Each number is 128 + 32 x the weight over its row's rms, rounded and kept within 0 to 255. Layers, rows and columns count from 0. Numbers have three digits each. The size before them is the row's rms in percent of the matrix's.

# down: layer 3 MLP down (transposed), 896x256, rms 0.0211, rows 889-895, columns 0-63
# up: layer 3 MLP up, 896x256, rms 0.0359, rows 890-895, columns 0-63
down889 152:128115104037161158080130076132141112185194110112135148141147136113154118115133164069107136159092148104120123111173081128114146169118072202090152133135151106183074148087073063118117151061125083
up890 122:155121149161172131116078163142127111058115117156181124118073145135104108068138132129129148117154075104091069114150117096080150164187128050142114122149119151109091190118135108188113129146092132
down890 124:139152131125080128137144106123160107174116163067125116113176164118091130122188124126183131141177089049140131146101178118155127116098128121193208138113164148131185121148165128103145116147162037
up891 108:121115156123158130136143113131164138116105148146091065121102106106088118097106098113103176163144075113175098158150121126151132114121189119098108125139131153094095143186151123131104195110104133
down891 106:140141099179108107115081162177033076168112166181109136105174137069139158091109120184088136089130131111105180102110165168168112157116111073098132042082073081155167117105163091076168151179177080
up892 103:154128160109137132160059130136138133113165141119136079087117142150089134164145125120127183125140107080159211118155081110064119139152165207107124112151155132114158155152166175110140157112110117
down892 129:130141066124160147119147123160149126174096100163180170173171093144137104110172105168129083138152116169118107152091141130186146088140113092097170131130123142102092158138086089158100101115134090
up893 097:087135105106128047131105137112148119154163159140124117150144135176165108087078119152053117100191150082126141095099117156116065185093155125206171142153150092113145114119099123111146127096125056
down893 094:143081117141153191115121149132064168112137120068130109134098115086140131142128068149185166169074092155142125128153118088150118071102068105050137174103115121128131160116097082133122155074105186
up894 079:104173160073137095066048171098112168174111135111138148108110099176135132167079113131089160202105142135134124110175149088154144109189139146103104172144101142106091092075093093152097116125177130
down894 075:186132085228105101193136102158221139069130117198097101141095142145122086123137153141164080100084119122105082116104111102113123153102141095115150091094137150169149170163150155125159170136124090
up895 126:127222164080162176107166089088172131160142129081124077126097107117147110181173108194110116136112167119134125093059120120104138121158131143157144180128096085102102165109089186166155119100103064
down895 150:068130091147130146140161052104160103128141163188085092088093112113139084112118094147061105170174137129134176116120172128128137110126130083126118111132097181123111092141114244125122151124134137